Weights of a small transformer language model.
Architecture: RMSNorm before each block, capped logits.
Each number is 128 + 32 x the weight over its row's rms, rounded and kept within 0 to 255. Layers, rows and columns count from 0. Numbers have three digits each. The size before them is the row's rms in percent of the matrix's.

# up: layer 7 MLP up, 384x256, rms 0.0794, rows 43-109, columns 0-63
# down: layer 7 MLP down (transposed), 384x256, rms 0.0753, rows 43-109, columns 0-63
# gate: layer 7 MLP gate, 384x256, rms 0.0818, rows 44-109, columns 0-63
up43 122:147071170076136148091077111083149098168119187157148136175104055157120164126173096135111120141148110102112101148091076128068127194161138119183084160113137148120158103138163213100141117155153122
down43 104:154127123094131141137121108112164153059069113134074076090103105135088118101147102138101142086103105086160114104069106130115124090112114144187151095195103149151121155125095172100063138213041090
gate44 111:153129139195090131144146181083132167157152110127091069164137136122101105125172110125076128072171173198150154089124132145117131132063144098127123180151149122071107077101204131114129112157125168
up44 111:169175122126143061078161140159122108117120101093099096127156141131171109128132134061087172141059154165111085125080173114149182091155083116128148106114076128093118072150139123160105102083147071
down44 102:121116125136130147160124093091117114144078128128106158178137089106162119063131083104188114152155113123100128095197116123120115113120140139124057177136164144139073146152148172144108108118118116
gate45 099:110109125121142124191089095103123150164084096122107148079154150145099155169156186136073145172176156127054011116113112146103113150118111072136156106144154115118134146103098109155124156131173099
up45 106:145123110085093121096114149143179098059074172175142149186151096107105084134145115129140117064129157093119192105131100130170103077157076105122144164109082123123070094109137087084151106146155117
down45 102:168111180161103041141134105070084181112157133102140134074149150128173131159107119075122124142113172149139128123129134117143087115138148124163186120155122105133132122070096118108186163216125124
gate46 092:123121119142116082138131092157125152107173153187123120075138161076117157086155197167152080104128069085074184157121143118140161081165072120142092167141111160187125035121166162120114085100099077
up46 100:105140160164148156111119128129114091127087096175122089103112141125128147084121164146096144137122140127067118117112114139135146130108122182090112164104130154126141145155060122088112184097168140
down46 104:147112153173082153153173134126076140160106117122130111157113161126084102107145145165138141150160103117129085181138143165101096150171094124169163127101140181129120121125084203091138169176162128
gate47 102:102114150147132116137123091155118134125192146159130188100141129128165165132149153202095162142112066142113163133096079093147070124157091092100091120134165152144153179096073157097158166166110108
up47 099:139083096052129119139140098145164152122121131114119132124130157090123182098170146100171085114138131135161145098105168117151145180078130156109090159118107161095154157102126157156147118103107167
down47 104:131112161134180108137105127169105056104120126138090177092125110152094091125139073136095148104130086142148117121194084122143102118179143199127123141155141145068157097029066087058165158114143130
gate48 103:118126103135119125150140198074141112178133146120167114177177118119172111135123096090175126081105120122095106146099110185108090131153113108146069140132124101157147149106127136097098092064137098
up48 098:075174129173108100193139079093104096142137148117166155119121160130098177088115099122159114118137108115101132096128163134083123158084114143113103114155112069180120179147129177077087141110130067
down48 103:144056129116146158151142150135162206118084147124127112114169144137153144177132081113157083154105132119142109025169094160092124129118073178140149104094163136163059093122107075145094081109134118
gate49 096:091102077164072129221135164092137110111102082062104117139153087089115161086120141125174072080127078142131125088169103052106085109122119108128090149171166165121127181163156145120146154091109084
up49 096:128109112093131124108159162081112135176090103092103144094109145093133084101175149150154111153148097130140179127147080160088150123150175090126168149121119173181120139147161137115125057144117057
down49 098:139154166087164179073057172150168088099090116094128156225150134147118150068199207095137114109149120132103120038159079095103157126143120111168106131134165126107097150153116135124137174148071076
gate50 110:133201096082076122116188125148128090058160152160186201082134134129121096124170108179102149121166140168152084147163112204168139129139184119123107097148121116118144133126153107146116089100133076
up50 098:117108128098183158099113080164194110075105170116170082140125176099083105112153101178141158159167118115130129138134074147107123089111173151116138106168151089138147086155181105160106184083118138
down50 099:145166124122158124068103190197139106146150051101116155171166102123103119162112152180142107146105155167147059126185133169097147135137065122115096179067171098146091148140106090166123108082147143
gate51 098:170143090084146120119139141105128072054180108128080060128106104136138099094113144071156126119197151155098154135159138148131176098121132145133094161110132158152132114145165111107124103158146139
up51 093:103187115162110158141103109114120148138093164094096136142077142110100132155171088155124129122125078179149135144153100129101106130173158051124100107153166161149196120084115150184146140092103163
down51 099:092078080079138133138081134163136145148111132142139161151081099102132194130109141136139154088118116137137114147087152125160162101132192090138123187193080134086095132104126113139181119147177081
gate52 113:144124111157134149094111134111120096155225127137139140163152118152079079094116074114146127100092096105116172158130088157141138148157106131072150068172108195118119134132158147106061176122119068
up52 107:137123095130204113173115072159082146159112141148109125124174095149144140169105110062178192130132121111113085139144161079168103057133173073153227109115139077094135131122103143120152139092073120
down52 108:115165075139117079096125062131198101160188122116128125189116048169093130114156135124099111170089144133149140133170105146163096131131169144149123132134101181078118128175130137142067109109171130
gate53 099:090135146153113166075165108156074157111129106118086106125159167118153121145096094115154120136203178086176044178155160120114112144097142178128157125103166114130145150135158042116140128110185123
up53 097:108145134169218204114157113148112104108115082180138160081129107099106110148123135162153147099155169116112079104173136156194139051171096142178144150115148107095167160137177117169132077144111122
down53 100:096154181128117112170117165103209120135181119137123044113129140128117133080131102134120096104143150122145167089134118111131122160123135067071159132094118127145079171088104147081107158068117174
gate54 094:122138111151129108155157081153138156142107074181179149112106160103183116091128068103154079115160190144147148108115149141085125122109134053166093096148070120145088139115142102069132092116168096
up54 095:118088122132129097181080147109142109099138107153167163171136169091157106042106122135138125192125134179162159114165114133136137105125076157098159098142088116082080071111137117078157121102160106
down54 100:087167152134147156139120096151102135102165127111100106107099117118077100136084071164098149173074113135138141093159178153086142168160146112098129186107117105074066145094134135177111183143131175
gate55 101:083086116092151078137124163084074139123189152129115115150154139129139133144102171103185122148140127086165075123074124148082157102127119098151094131185089153058139150120077105148208100144124044
up55 095:135153059111145073185104125178131144148079112108177103116138130106127110144140141145173154118121086191117127116095049021121129080132128136155128171090104145085159155132160107106127091129161121
down55 103:119137121070152084168102141154118174154146140125085117133141105102153082130164167121108108150100158080152089123078067161157130125204088192099070137107071152146109158118096105134173107105172125
gate56 103:140126153129137121145143192129143074050105121123131088078158138153138125115111139141160130149100153140166123097138136145163125110191104131152072116175161100112126116174197181131084128125089108
up56 101:133118115138107118080102145089112116142105156108085120143139142164197105132155199200117103185174123064070114136139097106136161113161113137117167174138168087154117140140126086094121107140177149
down56 102:149133151149115141127100197086142164131144109143124113123100087160135064078128165150097127168116140095108133123081096148179142157158138134153077148108152088087108114108080129137164131122159161
gate57 098:099167184127095114083172096111109122099238076128105124094185108156122204084123066131144120074126126071132133091130158127102170127078149147108159135198113111159173109139152124120156185122119129
up57 098:147123110057123098135098088118122108137109099120091103144114172106105111158133150155180166160093144103162135176122116085162090143165128116063033132103160101118106075101099099157099170145146150
down57 103:114106193045129113124093099148180109113112153147133100170113152062143181143105153180185163131111076146117094185151100084113139150150073121094147189087159081130142123165067139141071078151130149
gate58 112:141106140097146189143154164188089145167143109154152145148081103125110157105159147133089151151133128164132161168125186117136125143110121126095125096146117112067158114103109145037078072141080166
up58 112:132118074128139115114086123113127181176124137129103121102107109132133064138155160153199107108151158082153132142080163157160107118088055112110107100137125116093118109096123130148086107123035105
down58 105:128082100179113139056065081094135143162129085120126159076134059142155094186087093140184157155059089151107137055125130159135151154184071137164153180065072095128117156146119101151193111136156105
gate59 098:066100109144108085090149147103094127131142086151150132083161050092099118187113086132149107106140111108170109144140125066078125132131087112172129166118167136135135118129163174129101122108173109
up59 100:161140105177137100123156128117153111069128157126113140127081153132149147065110132118108129150143096127147161124096140150114158107184142081213150170152118136160125106158101049147152164151088084
down59 105:176180155122132137163143103161148137151143143116134125068090160120115116129127126098108135096094098140155139135152163162106135133175119086158136153122156118123104089129101134117107110102094145
gate60 109:127132131155124165169074171118094085125139158067098130148118079137141115104083115105082110162126176142158132131155183113141169122061142173072161171070119126113170105106108067133158109166080154
up60 103:122154148183137150118170127087162107099074081129138076157157127143149152131147136146175088155107098122155164116136115170134160134103085151125103138174183116135139150112097177150169100132090089
down60 103:136116148111110131113151098160102133076133150123124102138138164179149173157130114160144090076111128101124104151100112091124136126089096121147140099196122142098158166188142077118150140129124168
gate61 095:151105152130123149174157092181148134062114121099163108189080141090152142119135137120164145095158112125127166117176107129122089138091077186100134136102115162154172116099091162165033130076154158
up61 101:163091136123124110059106143159109148095121142124142164167123142144125076138117152152161162151126177078149156075164117118082096087158117148194079149104127119107067154111096145103148094121118123
down61 101:137152076078116125152096150113160088120143156114114182116123157141112135070146114172162148144134158143068110094110173130107091138152150113093198157111103195114101119153170094102214164100149142
gate62 105:185149161055136134181084148158101166107151110174156167154138095174071171149129164124166156161114106096148118131171154073179148178097092180142085126050124180157123146147112095161023062122120129
up62 104:140142114104124130089066119148126132128149173142094089145132146140120114119168148107093140121074143122121138155184152096119114088194128100114144151089132088149135134212115162164132133143131167
down62 100:080089132096145164140112125141121098072145147169201181163188111108111122180128176128166142153134144143091160183182086166182148175190116135121131164071114141139086105204145100141083149101084087
gate63 097:142106121092127107067161154121078149121118159059186106136122187123159132112174050142162132121095127119130104114093065154160127162130192125088192161158143096141147081118142156095137114085110124
up63 097:106128089137183165099119120142179161147154115119148194122133133090129114121146111117155111154141119117102143083127102098164119086121158114093113056124069141076147157064139121069095123113122176
down63 103:168168124115138120139080115100177146134131113129073104108065130127141140120045108159154160162111133156077180135081124196098173155129123115115120091164201229109172139137151117128165118092141110
gate64 101:155098170138063087135156133094068140098124107154140160138117134134121123111131123205090141152112132100129101075146104135108122099155105137107077146086148139113140097118141163126131164101127141
up64 102:110130094113123091181096146126091153075157087139147133133185124127142187139175036178062141161149116166146175112112136136143106131165117132179137094143162140151067147112151191059176117139086134
down64 103:211161119158092137131142115097118135118136115162151156107116150066148093115137113115116112097044097159200132097116120160076072126111156130098075074135159171107092141089126119141125103102115114
gate65 085:015137096120170121123122134157099133138114125145080140109108153168119107086064180170122165066092087076139059088140076121152127100129179153150077145127122110123179101139152089133145163068080076
up65 093:173134132105068127158097091177158156107121151155103111152121154108089128177162120118158126185173142166136165103112110102130123156087121108117169147162096149142098113142168108066153112116186101
down65 098:136080161117118078107211135112092133146108112159058155091108093102183092148105081160192112164145107144106156191132048155121107078126117122087130092113146098120140159130153145145094158120129153
gate66 097:106128129079120158095122099108111206182120160122094123164137144086076069088177181103088152157170140132122120162112141100144159114134171100167131103192153118131098147128107131185151172131121123
up66 093:143103156113164172112151160163175096079164075111105131118160160123075116049155144149129131118078144134120116145129110140146106099152158165086147154117159193109116101169108161119117183137130155
down66 099:210165148133099132147110118122104101141109117128194139197118141114155147151140126125065148183160129051153153132171149170083086147136105083145109121038165133129105166121215173128114134110115110
gate67 106:132144196109115148102096190079143124129138179138198096122093101136081112134162093143156111121105171121150132117153155143109123166122097156079087139171104134196109156114170145161138111075089134
up67 103:139100104148158098135110096114193114127148154080124111175151102208103136163158124136137179112141130092159128106158178106098099156130163071108117181207134132136192154116163145167121161135088132
down67 095:114151166091133146218129113110153125107111122142099118087055174140124088121123086086094106081161136121108162153100170145118150133115168116127143093152088060153106143096135044127072127121102118
gate68 107:140152146118158176110152114115144091136096132141138080179144099089119053125149132130176164111131158103068105166072112127146148091097114206197155140142137112116098182119164098143130160102183102
up68 109:149110168140145123113127088155149135145147130171074078153154162119155157159161059093072159107126183156116134057198134190119097118108097094078070208110123155152145125109125088125126102100120149
down68 102:160139152115121142159099125145170159145100107152083101138160128164127100085082147105077093155164144128182155112174098118105125161131075108092113106086107137112152182210123137135199120125127119
gate69 096:115146189098110152146097076061157198110142103140122097159063130129149110093188128129116134111060118138187108107215098139147103143146149113109074171143134188133161152129144130101119112150097143
up69 101:138116089077154150091083148078129142081152176125067111106123170088118164106134134164150158063130137129124141108164129141128105146098148131120051166118152161061119183148137177129171111180099108
down69 106:134179123119118114132097092087157136110111115117153137167116139160124119119120209111061102055131150092155164113080103215141155150137092107160161174127078160134163089142185152173101120111161144
gate70 094:094140094136146099208146181168099114113131121103103111166141121146127111155091114148118165153092130089137102143133113099141111143118109154098109177074154133124120111198061154166109158149097117
up70 095:126148169076082147148102134142179077052162043122111116140135158097118080149106145166107098160119126147137113137109126106110118111115179133145049111132065130078122133126147079151154141085179107
down70 095:162188083101129185150121142101081091096101097098172152124154190109103124099126134140113074132153174086150133150187103145137094109141156143138158134155105070079080092210145142080109150123163098
gate71 093:107159137108115108091067147141147181143152141123093098107076148164198166066150109117065145108098090153124067108143118187122039154125173099138190123060159079106110137082092147122151149136116125
up71 092:109148128169101126114084087134143137128106181124100199109103134093202191132140166151119132118065105118166126099140122150099065109108189142085110128115113057157146144108091147104092131089212154
down71 094:120162059120135106175113133099070107105104118105179133107132119173096064122082097150106128196079159193120144107133101141113115173114090108132111126090113106076157149197116159112114165162111148
gate72 104:158137138144094123127141136128173147146141144195145092147129121171113138123118158120130166155104086130114056122136079107097076166177116157110144112118197162159124158093152089087086088139162097
up72 103:132162115165138180160176157135166137114192197159084135181166113191152144106026151069136148100158120147142100126113065158122136159142132173084095093100152088119078141104091149106185088111133118
down72 106:133105169135166110142110156090139165126131140183174124141145104130112138105078097153091139136107118102095146158141158105054110109121116069087144151100156127087115163064135107110087098107199085
gate73 107:128167145172095130103111122101154073108150117139164100127095102148180141133066129123137121122112083113083182111141089150152100150087078125084126106091139110167146119161026148115088125186124139
up73 104:090124096087178102116089149125141165131159087178121147197093108102066119176151132093112137092175187104103139167129093078129142170162162141119174154134169054102181140097196091153149118120085113
down73 105:162173178079099094168151118119173120126094142110099077105087185120160123087112124135130084145104123123140110119136131086137102140102088134127103093137166167135103144136124139145081191162134124
gate74 101:104157121144135108094094093106154144181118113179143091160135090120061072103167129150117121141167114118079109144177119165154132150117076174105145163098150175095124155165134134130095144149164111
up74 096:115132131073090173175081081130158144134123140109136139126177080125112129144085119155156133107168104130106073180058053114092126114159111117085097119068095115177163185091094124146124108125114115
down74 100:150119126176152174103099148109104117175115136128118173146131091065162127132129057165139165152121141154117139103123090112174127163147125108136108107081099128145111111132151151131123129168094161
gate75 090:121190140128111102152102151129183043134137062090086135096106112136111130125087097130140125130118133176152153098164130100143131064125095136146133098119149167173154127164042100149155162186107110
up75 092:102135064120124182109123078109188175156081137125090138166080084126165130172147114116093135174115134194144143120157062117139109125172194169148114144103166152107088114161172134151100121178126108
down75 097:129139070159098064078074132146115108204121116107149182120152123134129212143062155188180145148132110053129173121096119149159137120110185113091105155138094150129166091181118121116131100151098169
gate76 110:087134174113058137142134102175144081179164126128150121198091138127136145094078117090176136075143121079122096180074119128121127161142137140130101127124087174110090137102112166153149192111204090
up76 109:060169080177146136198163068123167136165155149155170145157114121165144143112081037128125167125167123096146117093138129171102151165083078127107120185130154162082113089122128126120064118148163095
down76 101:178147212145128120112110129114104147140109140116068101139120131087095148136177116184041117096148122106163177066100113171195149114091194161114128101114128097085152164102113088071129105126087169
gate77 102:168113139164152117151127082178161087147123110221117109180148126112100081140064121160128142093151156105134139155120045109129097123116125136131060179139115158138154082153136128145179064084144095
up77 101:108118076085104160172082089147117155097170113113153119161137124162086125114181127107096089100162148164119136106184160083097117097109135155130168160143080127151150110128079138121178099170124167
down77 102:179182064105106165152138121117134104105170144120142164087140203140045150078121133103086129104076069130178115080140118120134179089157162126179130149195103157189124082136062175170094083146150148
gate78 110:118182145132141101104129169146184078154169099079113103095164119138148123152130098101163161102111081171150126093127084120135063110127163129132113184155150107126128153137144059148120110138108172
up78 111:134083138150087086079179137094134115122176143116137124082102138095157104191139123081163144131099110154064085166102082173143133096148107139158097160120161147173146161164139092058084100183121174
down78 097:140213089079114157108128132110143095133107136115065144094086099105101111167123139109088157117135083138082107132059030082085124095108142090156144131111086118185065156115115087111153098202121089
gate79 090:103138204158113101191080148115160144126127116117127124195075151031136142121130084138113138104133123116182099143156134173059185179150115121127181150181123211116131162089144168121151082107125123
up79 092:143118093085104157115124091085144125137129125097101121099158130139107145144171126188102113177171149148091171092134141133207118119076172136180141089176071082164107093103106118115081193125167171
down79 095:129137130131107161146110168128095149105154113157140117102203070121139051166049101105128092058106131178149205104163159157093136139120087120198131135046111078119154143155137092093113154106095190
gate80 096:152224136163141158117150160139140127112113107156134118182141099117162079125080100142057135160180166166073132092105139107089150124118121141129142083186150155065162147127152136151182120064084136
up80 106:100126140069121126091061123095129057128089147134101163124118175123104117189110117138047109113123141134076076130156147109163156149062157149133235099094170174157167130122142166094170132112112130
down80 103:127119127127091158149101095167115127048186097091129169184141104068159146138117196134114126141128120127173188138145073178063084147180089121101097173059116185123132108134157142163142093167062150
gate81 100:134195161150127101156167123108161164065120141131107147154091151094113134182146131112070147159129132119181149116116135171158113082181151140111090099095135133121118178192112168075115093088135112
up81 100:137152127173098139093154097127116062121117145123096134140135107105120119143197115141108139174153158161087141163165105076059130136145160126087114183112070078083143140139133085082131108085088145
down81 098:175117110177101106120127122117092090157134149152079161149197159146105177121172085197118155120141171128134115180123120129131082158134174095120125181160078141117151098117153162197141163144110093
gate82 108:123174119128150125169164112093149138116148151079174158139119140065086132150085109097136097098117089075121157095061157128167104135140129160118101182178107135138156126070121092136150100118122152
up82 103:138173142132156163160177164135144118149106107099112102070091094079147156172150108104188113101176139112139124128127153092108134183153137111097075155179102147183121091094143126170118150187114136
down82 099:102058192145140076135154066122128138106127144143118084166126153242161094097120171105132172136100175190100096144159167187133186089088070105155180094136135134148134149116143110083139059134135080
gate83 094:095108106155132139214081141132111102116182104158101120142105085137124072095113180109161194129098152160163089167103094109133070087072091135197124160108130153109127096146156143096099128137109105
up83 096:119109150183169125121088121111070102039089142129118149115139091106105079172157112182159178122122099095104122089107178116211136145138104171128134132119081119130132140075114151148158110132113185
down83 102:156137180157133195102091154113088142133120134129112169120135105058103140115123056155189146111105070069113148093128200135192122152190110149166147134095164136111144154091156140153113136088100157
gate84 100:139098190125162126118091134167152080123127141169132146141135096171128141131093109134126170089100146090149154158149164118171075140109105090116146102095165147092124171155166147142151114127141121
up84 097:108126142127114096106076161124093099120111120181107129096160117128170143136151089115184136092192046083102066177145150112147147098154111115086127079114148112175192143184184108119140123156108104
down84 101:109131137144134115142140119129197160062140107125104181162162081077111156147128168111162121145099147114137125160132048099113120144113096089151164155135150134130106162168046123192097126166203143
gate85 096:177098133094117122131152136121144167101097155183105097174121115091131140067133164151133091126076120115125146142176134101142131133090081159169123070132117109088149066094107151055169132120169111
up85 096:118130100071167159141143096176157103138034128136126114124142122092168102187167129169159134085141161223116122108164109164171127155174080205176118068161140112143094181110118152086167080177158073
down85 094:114148095124144169122155077173107140164052154126179135136168105118112093058182094104102080112154207113142107154182102093136059118139146148138104153116151088104137124121120121182161135185148130
gate86 101:148161217171178154149096106113095132101099129129146106191103141170108171155142142093114172110092159124146115129119118110094124069113147093164123163129099146145167065103148124107140155120085110
up86 103:088082101055115141134093103207171142093084114121127120124118102115127142128109093114117083133098147137126155129178172154166128151140131120111159076172150158059127114158113162149142083081122147
down86 104:108123179065150120162122132156185143144087095099141100100136158160147122160126105157097139123091117132230115175082081157072141150194059147145118165147144131122179107129136198104099134109113095
gate87 092:104120103095142135116152111122163104100141169140114127090130160094162136095130121142237153208131146123093102189137156117116143160113152057103077162126193068080136094098164092129114077112173102
up87 102:172091094126151144134143110118135194141135083100153162097104098097097174112119147154171139089134110134092125149141146157063099095151118219138134060150108087111130103102078086142166078194119101
down87 105:159121115140124182078125042153124131163136103157127068097125128079122101138103072157124144166143127151121144110150100083147135124099074117132142179139107052138108146146126126122186090123035153
gate88 094:117153134065130135122119112123042065067106108113158162172100157128125125177092107073144123152170146098115131057117134096131068142118115116142131140115104088113063128093137149159092135066140062
up88 099:157183154122049148112166151132172142119190148161137126167172086168091122124109160125091125112197076157129131107136139109151174089103140131148088100175131221120147164142135083093103111094130096
down88 102:143145133137138117137078144134128119156189068022165128105083113105132138145185130167133153094162165133108127239153094141173189121099139109214235132157114163131157152162158100113160083114114193
gate89 100:082106148150159148099127117060074085159125107143133120118103124115084155109168182151163167100095135131146169116123102105102068162138058151191106136141111151169107089118091200133188175125080104
up89 098:102155156126146091060137140111100139163111135105108145127109151124168138105122149125143056143161142091088063144136081054131141116142153115149151095102115117131137080111100134132103127194161117
down89 098:070149181104166120110111111104114158142113169161140119127170113181156102128141145144107135160136134141109074143070157074051129106122117098097121135084099171113188124154111113105078226145153139
gate90 098:071097116155189117075127144181145140075119151094126107140139183123133115117088124106138100143135089108125091116136106171127157084087146091159134075139179111181106111118059096140052156178129156
up90 109:108129123123103140111107172122135208132153100088127123080088145222180099166090146122141083127104120158078180086123140084126159124119147157069179178102098165131091147113135152113114122117113116
down90 106:140106095098170163115127150133144185102099081110123102111113184160126158134100091135137089179166126057160104109087135089197132154124157165151143107156157123120141074146084125153158144124140122
gate91 103:115121168141118093138137125125148122112084163083131095145083168175149128152116081068176169129133145079141118164122139130193185104148119189154143210102153122116124089176109136131093118098205091
up91 098:126096178137095128104124167137117098048172097105156099080140149199134159116094145168088143166170213160133143142139163084110086108163098122093153142176112089137110155175130048121124144132176081
down91 097:141170105123173152144125120159135132134140141155197125111105113169049123187050133142127164081171167153153046142128165106150112095166132128046155146132136130088083173062137141120156128220117204
gate92 095:098137051166136158154120140191148101077169120134123119175113105112177099147076121089137193144156103094130153099207177132151130160126145155132122147133104124157112152117131133076126171124128102
up92 095:135139142106145125080068113153163205128115139126134152077140147175126132110179102113144098128117113131063111140190101097072067152159122116140145120056103104202191128139088142067153156070098170
down92 093:104132084115148092089121141160117119163113137131182157167151120068196128163171081129145135170115146097110076124139136142206153123169158119150129120177111119118068184129118102086171143148135098
gate93 093:134097159123170151111177183126098148061155151168179138160094090123134111142068179111119164150082088121118063143091139130153175142133183146130118152114151113182137136071107111116150139145099093
up93 091:109092125123135168151146101144139135085148152114131127111089061112044146128099124126097129143104150181104147133125089123120153181090132138112121091102092142120119118125117170149144133133135128
down93 095:149051119100045151160148096116144101155130146104063105180075168138110134162169140124103176142107114124127113126078142106189142093134144137112177160113136205097102123150141164141099096115156122
gate94 100:097108105128106183146106084165063185177114155091115148046091182081126173085170099079127136095125128174178127168166108119113127097116139090145091098096154140137162126120112155108108110136147182
up94 093:093113087106101098143091123093084162112113142148179153091095152085132128110159145216097118204155095156093122110091138092122160113132138107070137121144101146105145135101147138102130067038127081
down94 099:175092126104134180114107109150152155094090145124118120095169199088153097154136133085155101148125161106171149190145122176107100112075146167114092172113090138134152179161146112123099125228163157
gate95 093:103143110151126111096126095169157137107100148099178072110204139097139090118081201121112153180107208160083165073101150132094121071181196087101138159199111154145107154115150122135099149128144108
up95 097:118155077132103203173093090137162103125154142102182136069178155052123097189090114162089123141092159164144091100137121108162140159095136087057138151159055109160136134069114120125129130155119132
down95 102:134157160116121116139113129087135103094121108149132114129149127179087191125101118112154125089174089087091158148134057131139113131116092199062161120092153148137128163118138124128186106109192162
gate96 095:124084095107146156181099189087145164088136167163190114164177125117140181143064155170139101142156092118148096105071052169144117137103125135155141189187105102163151120098160156119125145192160140
up96 096:071092095063146176114111187159125088102168084158132121171097088092086140127125163146109158162135126117125169102105041129150121150137092104112104101081116102118125134149115130078130088152130112
down96 096:104132123072114115151093145160174094092092139163149084095097077134138082093157085110086088085146183116125141128094114168104136128139084163136137169207193129085184191099152120084090054126147180
gate97 108:133111113096164129179088113185151115138103062124151170082152190175123083154101152150108147149095114142173174123096133136117099131166163151173093152112091165161068105158091118133173069163106129
up97 107:131140111136124139117147156084132138127119178108132180089173145111156150136146170139146098071055139095136150126085169156100139099193099140149134122156123088143162163101068121126162100126156126
down97 104:111088067127114144117112102112127093111154092138144143087096146116100085165099113104092132114088105065129151115145129164109094122096131098165158141141087111166110146198109131085146126144104096
gate98 104:119143172114161146126129085086159152170074085152126176126153116140155161091144132096139134118142077120136101131149146103183162120098108167160136164144165122093128115104125169206128127160098151
up98 105:084081091163148099132147148105160176131135111124147151140158171119145128115108160172139147111097118174116107084135105136147123132129130113175192106096135114178170128083168126121105123077170120
down98 106:095122116212152116148140163110078122107168096107119091055177106152118135182138116148134066161134154156142117129191145125061152095158083095138135062071160152103198129110135095136075171119114063
gate99 101:060135159189125092138066143166146139137159121147152138097137119096120165112167094101182157095155123171155122123169179148120136088118068115135144130130165121134079086159135066080171100108132132
up99 098:076093159157084129117087127133126150158131158121151160157139176104126125099156062110095087083142155103191162139098106218060174166104190126097135169160128188139116078173117128153077114194155099
down99 103:167188091196116128154112143120148076130123157144095178102159113096049131109102138158126192092164167101105088112150077146162114130162062062142121171090171142052137155050135118129158135174103122
gate100 100:157140089134095157118141114172180128099138095180085128078157147166120137099096179163164125079099120154146158143121139174114109066100097173122136157131133104123156098092099151092064093109123153
up100 099:158134096099060101140149152096144084071165112125102108158092142098123149068134143175087191127119113153158120177146091162144120094141157178120138091144123166101146062179097168131131123134134156
down100 100:160122102156149140093151130160079099161148167145166179099140150080167139062156111085162063132104102155134091096165121121097150125144148146170084165138136198154064156085141141170106133058095078
gate101 093:108070109153117131132192136130114153121150106044074106062168114104055158065130138142080136100167124126076061125117110085147128137156127169199192111125116148200080140129130108159145142097133108
up101 095:121068095149153134142181128175076150157147139160130082145199125120093200102102100173107134137059110165152093066135089172107137110122120126136105120138170113092134173166106119131148192156155129
down101 097:152117064074059113081121113087167115143112198155090154115129199179118073166132157131111145138115120119160132150152196173169135069134199105111129167161116101170116095123160090107125135109044143
gate102 101:184134147176103111139116144142156118106106203087114128132054160160091093090133139152134186119091037103120098136102125153119056121111123065161116148122102113099150123095066165100133143118136103
up102 101:154160115157145122110126107117165163163152207104129137128142163111113169076142158155147147142191110122151132119089163064123185166124169140128188179140069059168118177104146104164075124077062164
down102 103:130119164133081146090114134117186193114082178138157095115142135120125096144157153110180171199119167163106121107189113153101130175111114166115128131145108088154175061090102074073153080125113129
gate103 108:152080077154129070131118123210109227086109117140137119147080118106140120108111129106129140148114142151089176086122172133118164160102132130152139141157154142111127090097129090120091147107139084
up103 099:076233167158122201127131129112127143140104142115155107147134126175126141099143087090107112152124106149157106169138072160105127141135120178136116159102142102195172200141118100102168136137096148
down103 105:086085169131149139162115133201139153077090051125056126123124095128074100084161155092134145081134167136126079062149116187136128058120103091167176138149156164091137101067084138142071147117131078
gate104 096:036127094121083093172089068120122137096187152159113104135185155057096135099079123166210072166108120114105148115156105157092097132162158155073126120111197125147155164109147126110184129111153102
up104 097:094093128123161159165159155106091162136130081149143107087118111117078186110160152176155136144125162102177130122183124125076097176144108133161061127121117144060128180122107132097181098114119094
down104 096:153177102136093171120189117107124043142179152111138100144128109099152087148133134155116063092100151135097106141127117135094117119107097136195138182147129171114141129072131127135147176193081141
gate105 099:129162105134084161118138167112072090134130151096122140089149087112120056117167102182151147161107146101116180162140121080169090143118114142164184128140116114103152110118111099128140121136128138
up105 097:137135093132130166115141117149087176049099129068089109138110109146116125104032146097132102130112178119121201087189137129140113120107085095101129090248101073094088120119124126135132178127131178
down105 101:160122159118100148081097208129110162071135113089198125148120128147056127132073112133102144118206141155144079111134094170103126183114097119142101080095145145069172152127097095135164166107120069
gate106 109:127134157123121117082186163132109163139110139106105091089047162166198078125085183078141120110182124126123168137111107120151159151169164117050115136111197081095133125134148121155155057123114102
up106 107:131178109182136085080109115079105176093112148134117110125076130175161130116147137071114111134146119104115152137142060116168175125144191100127150176067153148067090123123056087184112136126131145
down106 102:208114112179076132124139163118111144129138133102168126122097099171162190099094076145149084120154179133094182134110140119164124099091120063155170091149153136102130107115093195086111027117145172
gate107 101:158136110190102140138101155125111078127162107135152136095108140134117099145116141175097134062167116122150166101163123134126087116187167147169104108130084162196162141116130135108088177159118106
up107 105:071110134156172139115106071137092206098088139148120113110080172105177150168132125135108130167142129110135162148140066141114202124125113091159167155138151161101145124113096086126111122101151137
down107 096:156154122097111106141219101154114114136197119133110129179199121088151119137135101107190111139129160148129143094138112122106115198058091157123140123062133139143134135145134102077142139145107146
gate108 096:172120125136102135153082108151067110145148117131052107135169164126106177151177102145104034134129158173141116122125156105178136096137131082131112131115148152093065190135152135149115162119133053
up108 097:093064160193152124108119067131200067162086118111153141158153095064075165071193085183138141081168101139127033133053069151175106123159151080136110132131144151147132208134155161104098155132126100
down108 099:076134097119140135127075065150204082153127079146157073124128135138148154103143089150097094115184098172102039170103163108176136173131147137128150101168132121130102176156126111158173125137138124
gate109 101:125130158101133106208103116066087114095152189161166119184150119132136187090180109123054135090148113151136089151107159122134144123137147094104122129160066149148136142146124153140066138162095110
up109 101:073124163149123132065113123146153134071188085176117190132128126143141132150120137077108089167127116131109169075109135156130125112074139091096173104094131191093133174101149116224186118119149124
down109 100:105154132121147120162154097145093154145113105147124108146091111142162146076137145119117124095141145122178082159150109130203111118169208135150158145140100122105109085073155128084055103124052101